{
  "d_model": 96,
  "rope_base": 77000.0,
  "rope_fraction": 0.5,
  "extras": ["some layers without attention", "local attention windows", "gated attention", "normalized values", "value embeddings", "a smear gate", "an embedding shortcut", "skips across layers", "capped logits"],
  "lr_head": 0.00458,
  "warmup_steps": 0,
  "seq_len": 1024,
  "dataset": "wikipedia_en"
}
Each number is 128 + 32 x the weight over its row's rms, rounded and kept within 0 to 255. Layers, rows and columns count from 0. Numbers have three digits each. The size before them is the row's rms in percent of the matrix's.

# up: layer 2 MLP up, 384x96, rms 0.304, rows 341-383, columns 0-95
# down: layer 2 MLP down (transposed), 384x96, rms 0.151, rows 341-383, columns 0-95
up341 090:123111088113152165111126203177214155129136155070143137110097101140129101142178131151147123093128145105103150186087113141130104171143155147087201173113076145130070134081108150121084055134104157108115118202094150090103127081079138155149144130144130143114143177148087173134102108168111122099
down341 096:095127135152136173156097126073139145151183175077106178133113131176170085092054109095095138165120093117171136132123109151109117136165119093180139127135175145128076187077130123151112102140114117141128099087145132205125131089082134122158163143149201105072169130101074172103135061134111131113
up342 115:179122120129126098132113126183166176175119094138113076159184149134159116132089077126137153117125122111090195080122116049143133138200114142082110121184100101123137140113116108137119107124130190080126118191171118100150143142036168108168070156111119169089102164138162099097120137124108098109
down342 106:092170156112116127133111140185127090122144116211083138166136081148128138127127195145127056118143142129164106116075153138084153111183128110102109091123132064188146133169079076146154203118129158117182099137131139127168147091105135112112091119106084169083154132177131066104094159105163127147
up343 099:139092111102174163151115036121119140068168097118115089147115170188157184170174165115171135127074138093135176101121083145089135119125193138147120086161174163134131142129125127094119112098119152070111169094137123144169159151119146114174130121094152179155089050104115143072113092100143136148
down343 092:119132142130101110155155105166127186101125120090133163150161119131157108086134164183166093151155109130108081105117116088200117106131115092166138148167154124165098120080154129080101087131085159126079173168179157119104125173108111081165131064164163097129108107110157157132143015114177113169
up344 098:080079154079160089137107111162169094177128116131100146106153096156119115069181146140137171143159189172117126152161173126093125104113159135135096131122135077124154114089170114184102137098139176154147149097118091140129174181096060133150188135118123122059131169153181138110105143111072154061
down344 097:138135113136175110162115184162097131130172098139103093150125157155120119161102140126155144134132132126159084169177130105155110168128120117118060144136082072102140112140089152165160160074183161119142091128200090096108106105149151090121109206105059057122154081078127072194141112153133104123
up345 105:143115142114117123178144098112074165131146145090147130135105102118086170105156108165120069172106093160143206173125196136112130100117083125083110112140141188120157133048151104154162208103109119170111088130135131099125078070172146094144150139100143141100118156087143181075112141136123173077
down345 104:156128129151117107086168121111138164093170130139143108072083151175152136148156155090173083175133102112105172098120138127061082194069101130087052124125168111115093120128124085110116118135107218119158141146139191115149142123029146104168146167155151147124161146179116131120108113111111120117
up346 088:127144105138101170115138107134107103127154150101220141148148116159141166071128114136186202154124148154094132062138121112087169170171092146089163088097111081153104117156175105155132101106169117087073161170112113175106120175117151159145070150118114127094148054168087094101087125113133129102
down346 093:117157106125127158119149123128139110110124076146119096110170099080123133150021114086092131127113118102129138188151137102148190090164150167147145142119086093127138139175141179023116094115107167133140105077172077161096112137129193152103095128168155166197097121163130152179129150132121115114
up347 090:129136103071096122144112135121104107131108079120104139132195126221092117156092149110205075143113243121120142124102114124148134088075088147106131124106136143171108118099138112106099113171140151204101132107119164142127099138135141191176084100109116082126144082141165125152131138121182086156
down347 104:143158088144152197154120114153150084176177116167104108182126077135063094142138124131072150087046106139142048116119127198148120221089154141097196086083137178123127091157152103129155137139174128140104102138103162098133135085125144114148129123153123152100136121144125133107142137123078121118
up348 118:074117153098137180079114093077160163120108137128153109051143143167138133191105116148151198148124129156130180113119125084131196124153133119119114133156072096136138114129137088049170128113113165108126165078143137143125170172101062126141139115110059149140135117142105187132123206140157080129
down348 109:142128194145133086120091104084077154142097108072153150121128116088085097156088144102122136173176112096145158111154150184177100107119139133154111155200146147164072135125121181114093120134144119188099177116135108126114110123083105130111103086108088152127193119139160116085182210139099101191
up349 095:202174122108147078087168089114085136156140126136149085083094108139101121140082121112132100154122135156095146163112117171107133111125153118096166113124172118154113141109101173173104130132152173091150140116131160099143116175141118105210159029125128146125201182143137110101076034115154117138
down349 094:133105112093104145097077151111179150103132103120095161105131195099132101133102108096076140079155150182180142149139122114179140160163158186136124118108167118109123102167128144148113205131142111150137085177070136099127133102105152141114109121162113100171117094141014143163109084164055153134
up350 106:094113076157119167087101107133124105162131116131192174213119108137152058107131135190113149172147108152139133123130191145095080107148093122164155118194138122081131147154089106170095115128106155128057083064144136101101144136124118115145057143135120074149125141156186106083099134082143102147
down350 100:139173134147165097169095133124100120155110084121129122140116138170142128103115137104124167195108152134164162068140186137124054093129134144040114148106136123097139098158154161117128086179089178138135193100120158074146101112191059151130117165088129198121145154125143123068095111141104081142
up351 099:216099046135146094108076199181105102107117089135169144132153113148107134102139153166106164164114205100127112099116100145117091136129107113145172118130098132166127133118161082092159085080112107138116135116139215076144145089142151130052143133084140129113148141136106152111095134153185103163
down351 112:137077137181157085079174158127112100095175113168096166110151155034140104169100123144122147136138113155121090163104096168131067174108103143146130180142147156136127130190120118130145128092149149108082131120122212146156119083146125127096079144065117146088133088170108174134066142110156096090
up352 101:138105123141133103199124104103084106121145053134098155135077074137120119112191151147125136172106140152137134082154134208065118133150168103115129081096061137103109146108134173122089180156133101111107125100116146128161189140090107229139092192132109130113106117161174173146139135102102126140
down352 102:072124140109132156091102103157083096142188099133153116147111111115135139091094130141124179177124145124137085102125195124127178114123109128187132075078073154153183137120169091118101131139105120122162185181094047143176110087152085163115217142131127108113134100106110159124181166114149099094
up353 093:146077088177134111107131124152087156145116054118103109155115107116141153130161156126175134110194188096163150106094082136115118125184116194151122111081098150125090147201057130170149135115051073131143128065121101074074131150154151160165127147134137114128153155149144153105077128102109155122
down353 096:152117183141136116139062100097130167118116102120093077135117184212113115133177124115104138141119103084186116154113131131108202086107096109143107062151129150163158092097167139110096145109145130160140128105157172141109147134058121209157096085145068107126156111150092134213138136114158136137
up354 114:123178146129141089089150155094079186103081139127153198160142144128081084091160055157090087133122146132118170180099078105121130138119081165116117115135188115077149139114106104185093154144098145080106157126142159134146129182114081150111142116099108132156125154144112071154135166095088208095
down354 113:117196115135137123158163131106052160153100142106167152091138096104171124109069082136179093180116104094166158116180157171147142160097122137072103116089144143068171150192157121109122099117115182078131119117108103095143124140177132127118156111110208133126129167109145087111171056095114125138
up355 098:093143101155128095104111113120119109153148105172117086110145176145129107205094131177082179112160064116106140126174118177198129180120147101161171113123139141096135134114146110167139169140114153135101170106090144088125182173070165118154143085152175166169113124131152098077157133065064158090
down355 096:119188120140109106139110135146145091193148118115117148079153089064112107156161144173110062059131114171100168141126097142141159146150119094110190154189078158129143172107137122102134163150095216103112130129095138166108122119181125113147108151166112069110068134085138141078099080139114159092
up356 096:084115103130141115137119120193154113061122115108111131182121157123123138129151156110107156101092149175136138103090176135174068053161100133151077075159094163067190103103156113175176111107149103140114127145102112174143179168100145147116160162128127150130058155074102135142101157132099202134
down356 097:123126099175123187125090167158166126124118130136202098107078171130126131107132134163105163203141188087130041111135098158166137114099136090160169116104135177107153127164081140135133125136191103107116098127163103146148104180128053073089145157182107088140079121104076134124127112119124134090
up357 103:167084078135111098113159096206142151151095090071136104123152095127135134110107129153126133131158084045061167113134123124133094103158123138079170137100106133138130104134116171117077157089173183129143126173097134103109141172160133172098140182194137124095137099186057111126138079148177136095
down357 100:106131207100115080128129135087090128152159086128163132106118105119124122130118135123133180153101093143186140096118131113122146101134149111165142157124118122138111125147108080043066165177160124087127118113139185150141074109161235159134091112175134145110160160052143117120099111104159201088
up358 098:147127115109171094141152064138174097185156124108083057126082159128196146130121135075119135140171101060109150114121080098176163142136126090174166103128075174088086120142113101158167164117136134128112112125168097145166160159166079114142147221086099134125146069145122124134118148122135120170
down358 101:104097133164075106101138126071095123127167111118107193106129086142166158069078100144132128081094162186108192121104169159151159146108168172128069152109133140159112095126102145149123096142137131118138176168093098158132117123153082190131107190087174115110131074115119209171132130142144083095
up359 090:170123160097126183164093078127152113103085059073148136115118171130126161151106185189136087131182098167090127120176172094117118157158134103072169173112126134110111056165146145131090144076106125077102117104120164083127145116083183095096147169144185133139128155107088153131138112092097113145
down359 092:131175091154102113138116119140109134074154103101119166099183097128110186099157132091126131152117138125133125102090119185170132146137125074150138145102159121133105149138134074145090147138168138097128117165157176157155131166123090079105067144101128133111210165105170145076108000157149112118
up360 100:151082120064123072139132163173133150119083172119149197102091154129143174122145134179132129099188164139108155141088132085123095149123131131095154167139182083147136076112131171154104117074078142105114098081132142087068179049196158147152085122159097133097137155158136104124096111109145115139
down360 100:096165164216135109112199116095100069095117105144142096106095141119195114113059161097083126201131093148131077117144175152183117110135134149171123139103130099134137149128094185137131130125100185175157129092124134222083128134102145141102103149103102100112093142118138136097087116137167100120
up361 099:107107154094140124141038106103095146107050181144167107106166064155145101083113119124171110193157144046156169107130093138156173149091140135172124102127133118151137113127110127078129152137093088124110171088131178107118128121190182176154111128120183112093113088179157153097145146139157130121
down361 100:150131110164104146141066095167178113110129145078133127120180140085172143073091147097110110072127137146129123113082087134158148144113146102141183170129133105123166190068155101136127132165114120181181170143111074137073153050130164122103148192118165172153122099127107175092122117153073089122
up362 098:151073101187112110156186206146136120107118092080141149150097052120083118150132136179145110146111127081110105149086155164068178153111112173163141085177115072087183164120117162144102182126138130151184204104158172105111142145104151128134075118125119156092157156160125133118132110144110143136
down362 103:111154138110127128070102089085127080105126124187123115141150134133071117185168135133100095119148110113106096089157156071161170122096097158153124124125111133107164114152103124186096109122161135132144160202118055122096113096086114160160168133161187148127192128122088095178193046141143141163
up363 094:107160150055148116128153064169131129146133167137142105091126168131112110133166079092060128097126145080179121077164152134163160165138089136170146105189092165121136138126137121108100174108161093110125135104190199106127184115092125162119149162118092177143150096137135132149106032122088088130
down363 084:115131136136190175125054148130134137122107091131053151122149098123113121192085142091074144123105147098184094142149089168143159144135137158201149089067140070139162129139193076095121144129130118149152123144108089176081126119201135156137161143155137139139101108132142127135067126134125056083
up364 113:091130112096143114091121145082118088149092100140157088097147137151119149115128127105047161147066159120122113171175189145130068211135177136179110183140134094158131173083170110179189140138135097133112146153116146137127153143149108151136160119106170093125120092040126083134151181114089150121
down364 100:111103084118211109109144156183095100121191115137064121144067139117080141134090118169128144126115116102126167113143104136112136166184066148099116135102075130128169106203058082157077127123131178085198153109170152112129149170128142112154122112165118108166114163142174144110143083120143142101
up365 093:099106133160088103171133159156070162109090147128153104188150122156078127120103158151146173131157102141073078160184114128146156118106117083175136171139137124130140075095146064158119098137121132084098190103118114116110095103136065187156174098117167127181060103078155155149095170155118164123
down365 096:146114095135165160155094174111122200098156157109127089122124137130186128144137144100135147180082139073120062163141104079109153118136064181141096159125152106140119131120089068108096167106136083103169101124209110126158086102146075099103146115118132124121154049102127130163189160159128128184
up366 109:135080125086129119110161128128145127138142131079127098144128176168111148102131107103076126113167174082112090178068168134141072094096200126087172079045093162127147136132163101112133125146218103142093111095170150158143125120167075139136098130125068143077123158109163173148159139147141153162
down366 106:094161146103141062158167175077227130127103182118117072132102113108200177092139160163137054114110115139122119104121082147128098095046150144125143118115158107096151109131094093111066125174123130148135112169134167141091087129115123161151152167146177090126179142093137124099147123159114157134
up367 104:169093130173126127113108116079095163123139128068156118156150108128129115120113089104111123186118131154107132112157125184107150088091155120110116164099079145151178101092087161120153110126012146128075150111080141118101092174152211097166087086096129119138182164134134203148123149107096106123
down367 104:069115127067153180161156171131188137213155093112113131107112071214140160114132125097143109104149144094192126135068150135087135102124138154133091116099145039121111124140110149097144124080148142175156148154155079121186116130125152150158117186094103117124106123090149095124093164098156133105
up368 100:122117132175154102106114160128029102156093148155148152068100107102157105187170144060128130134116120118171129133123120124105179073122117119146165128187183096093174144063094189123117103112125120164124150139148170149139132144078096116051118113138181122083170165155111173130089135135136118086
down368 095:183171119097100153159098110161111161125141112114172180142117148147197142115086113162106115147095125087090101117170155084136136162127106105081076102092153165101067111106157078140126143048110107177132140166150116053200168086119158140165122091141127097146148136109173098124120132111122195164
up369 097:107136149118164081064112083089119170147106149112125093100152113125171127115075080107109186114165160128146104201140155067154150136122061159064160129120116103156128161121156129119115153102092116087104176088138119178127183050175119117130153089192131102144133130171146143139133112194139135167
down369 100:154157108142161091128097077111160103126103138103175179111088145149089164137133153113108130170133128116085089078155115124073196075156171107141159130162121107109108121139141143116144084165148182171135119176093132108122115163186103143048069167089104116090161133071106189096133104099179167141
up370 102:125141090188113113141127137171080136100125137145122054150120116095084096135140110123094154106107107211097125144124196149129116098128096128097151087156096129136152094150154148102122081122124115085134141092187103076102143148141112175129062124122167176195197173166141154159186081163170100116
down370 100:120144100149180131167110068184091124123120114136167161100108148102153140141094124086121075138102135129045210068111156146138102176099118094124137160171102101120128161080150133081180053169054110099140113173178151185113131155123105113139139123126127089123132123106118199161139119145144148134
up371 101:123087076158132105096126098198151098115126186112146118155101130131113185139132180132183082106143116125183097118147161189104134091112215182107133131117100113122157127172147109148087087165048184130125096123140084115140136095110113121158127123155140098145110110122129130155067051149152140190
down371 105:150235133138125142111147157114097120126121101087180124105113177157100101147130062072128143101145118088173141058151144104122097117130121093165089119100101120092129169160146124131119127137153094174184132143139154155131193075063135090119171125168152216123136061111137125125124121116188134128
up372 098:139151089103166100101163159186168129143116143180128094055108124114109146149122120147136110121128156113121142111144156095095151096137132153101110179154114071157187146157216161111130151114089103060132106122202096122138163192094137123163037149129101149158100129078117138089094118184141107135
down372 104:112170152107101202138100126070161068200128156154090168115202165112128145159140148098166140096102112115140082169162161087179145162086084106075115130093121070116124094133094136175166169112135113166079142162122114119139115105147161157077093120107132134087076070113125101141159165125149142125
up373 113:172056065089146162184131178081120122187147080103130144123089159120102110154095152085127148109159105173169153151112135102175077132116137152106070102122089178076147165169111191123128109089113127148119102159126166125113111120111117059105129113112112118151173115160130131194198143109108126084
down373 116:102108102056159096211162136115126126133083118171126163113129136134099086103165179116107121103139197115164130160129126172162112093168119111214133087141081092130143130144164114082161132120165117133207083097099164131132121097109167082118120108106116125067166124192105120115149150123105152067
up374 106:157109076091137063085143137135111153118128138149117157160140174110076106139128187124100149044063126128088146169097116078178086214126062129151157150106070088150121126111165152111166127141122129123130108108138182127100194148112142137135174197100132134129154131114179083150113152125138153106
down374 105:119186149129179145096193144108166097085134127126092184142145136145109146078086094102134075079110115128098123116097112133138172146100173131169092076150167145049139119149114148175123145164121143204110086125089131091196126071127065100159160153155117100132179141139096110118176125166117097124
up375 100:090118084128107167149131177103147169116120112104074143058118113131134127113086122131137175124096172115149173095060217096176105100129116133187149156186129132174121144083141105188122131114108158145161105082128128135115122106127116083143120117109153120162128139133127112194155103197154108227
down375 104:110105105125149121055106094146065071146142100150116068094168180090197130156125123146118160107164162128127175114178120118191110175115173137113172115121129147120079131096146149121087122109169161126067112128187154163112107060125136105116131178115154068117132171150147068139132114133173162088
up376 110:178169068172150109128118114150117139131121157158154136105123110170130146179126109097152144167103158110045181143190109158089119119137109094112101088139133135127142094092127147121125102096100097053203107187150099082154133143141143164212075122084085107149107145184108142127092098117098167149
down376 106:135096100139185118149112047142119123059144124125105159127101143174151174177159108130117143143137176115082078171133125188172132088076120218111157105114171116122108137092104166131166129097122147093158091096186078128079129074104117105167161126162134118151156102134059133157128094093115138115
up377 088:133157143089140152147175209118137114153070115143187134129131102112108105080108138093144140084145111149156136165141210174139142142136100085130105074120182145175063151120080136151112116121172135090130112139091132086128165107167166118050144136099219105116141139136121128151052117128146155101
down377 091:161072081137153123175077144164166148170121084082153161159157133125110145139106137188152134078118133145097123118022159148120127082166096127141133198116090159165109106100121131170121049129115123098133143183115125170107118109145135157083112124126103151120137147079159154170106037133123099141
up378 106:212129179173105153160037106121112126103129113126129098146141119116123123169134037092123137121135122110131151114148102033159154150132187147069123150147116112087103107166102127136123082150200144153112089145130128087075102161149130148092085111121169167130107121204143155139099147133110159116
down378 107:162123182092116121113143138161109113079083154116116095119088113146171146146105116096103123096147152159094129091137104125146102118044130094205125074153075134112134127171172178119138125150148152182139144118117142165153149115117128130145115093076154176133067060255128132136129116123158145104
up379 112:085079143089158115104128118162108136126121056052152157119141158118116167147118108106180097106107106091163128119100145042097190169125171120104097125142156074144166176177132167133140157132158151102102128126135141188147088109104193077111060161119158153174135094163154135113112147165121157153
down379 111:182085098116142125104107102111091135155133084140147168105102129145135109148120102089169126177181124107113143194123158114085180139165153073179119205129090151134164130120134155165105155129112164135110062122138126185159067100101147115112118140149133049152085109116105123134034152155079139093
up380 105:154091092155120162127118085177162163090153147135160164090118134129180171146164135144092166194136111145080131143152161093155128170089102111031125101120093101200166075112132135120143074090072116079104087151154113095153130115101167154133075151111104105133183111145118113088148105076124134145
down380 096:055138147177115100125079087135155133069084145118126132109160132150141110138095143174163128129143134107092074167156129109136124117126105095142078163116072098108116113094172168144178105110117165084188111105164145144098173130201137079189096145112176153147181129125082144148154058106088133179
up381 113:109138083085124130178092079098141152170065121110148139142120113106122153120173170139105110130123115099109140169166100085113088053139155098171187140077172140107118150093145110180185074133152098196108159117157114128113110178121102214191132159125118102105067158111106133112110139160128098147
down381 103:090125120150154154075149111150124070070135115146150113103180100035131102138118134126161093085158121095120155097061115182099162136188119098092100172127165114078158130122175151124105146121132132131138134134164141111083097143207161128061167097149140157162167159156146113090182169084147111121
up382 096:116110172151076085140144160171117186175115110137147077119161128138136189119156152117137147120146148140091160113150098141127180073142074118145104094098101077151147173107110054123102101108111121180099168117084190111119139087079121088154121058170172152131123117108070169107091151125171124176
down382 100:245098134175164147143101160139180172094122136163125098127131139075126165103067164128130149175087146087083135170113130080152193138149138113150080146123130113092131135184140070130114130178128148181129148075126087155081154110117097106077097066160116102108112111098116127108143124150157132103
up383 103:115141141077106175119156143128139085134133084138173092092122121099111115142136136071180148151102099106113137120127161167195173093167095078114119123179116126061183165127172196144127143119107042161110172170116092112119159151136113098155145131152133162163149092090143159112120188111133205090
down383 100:133187111169142140081137185140122079100104149108134067178159073119134199077129139128167124152113202118140121043100108126153118140146105119133136159179146211116126133144180175107131135118099150127159156135076114136083160096131114146115153104126133104116094137098094095065165139094119130055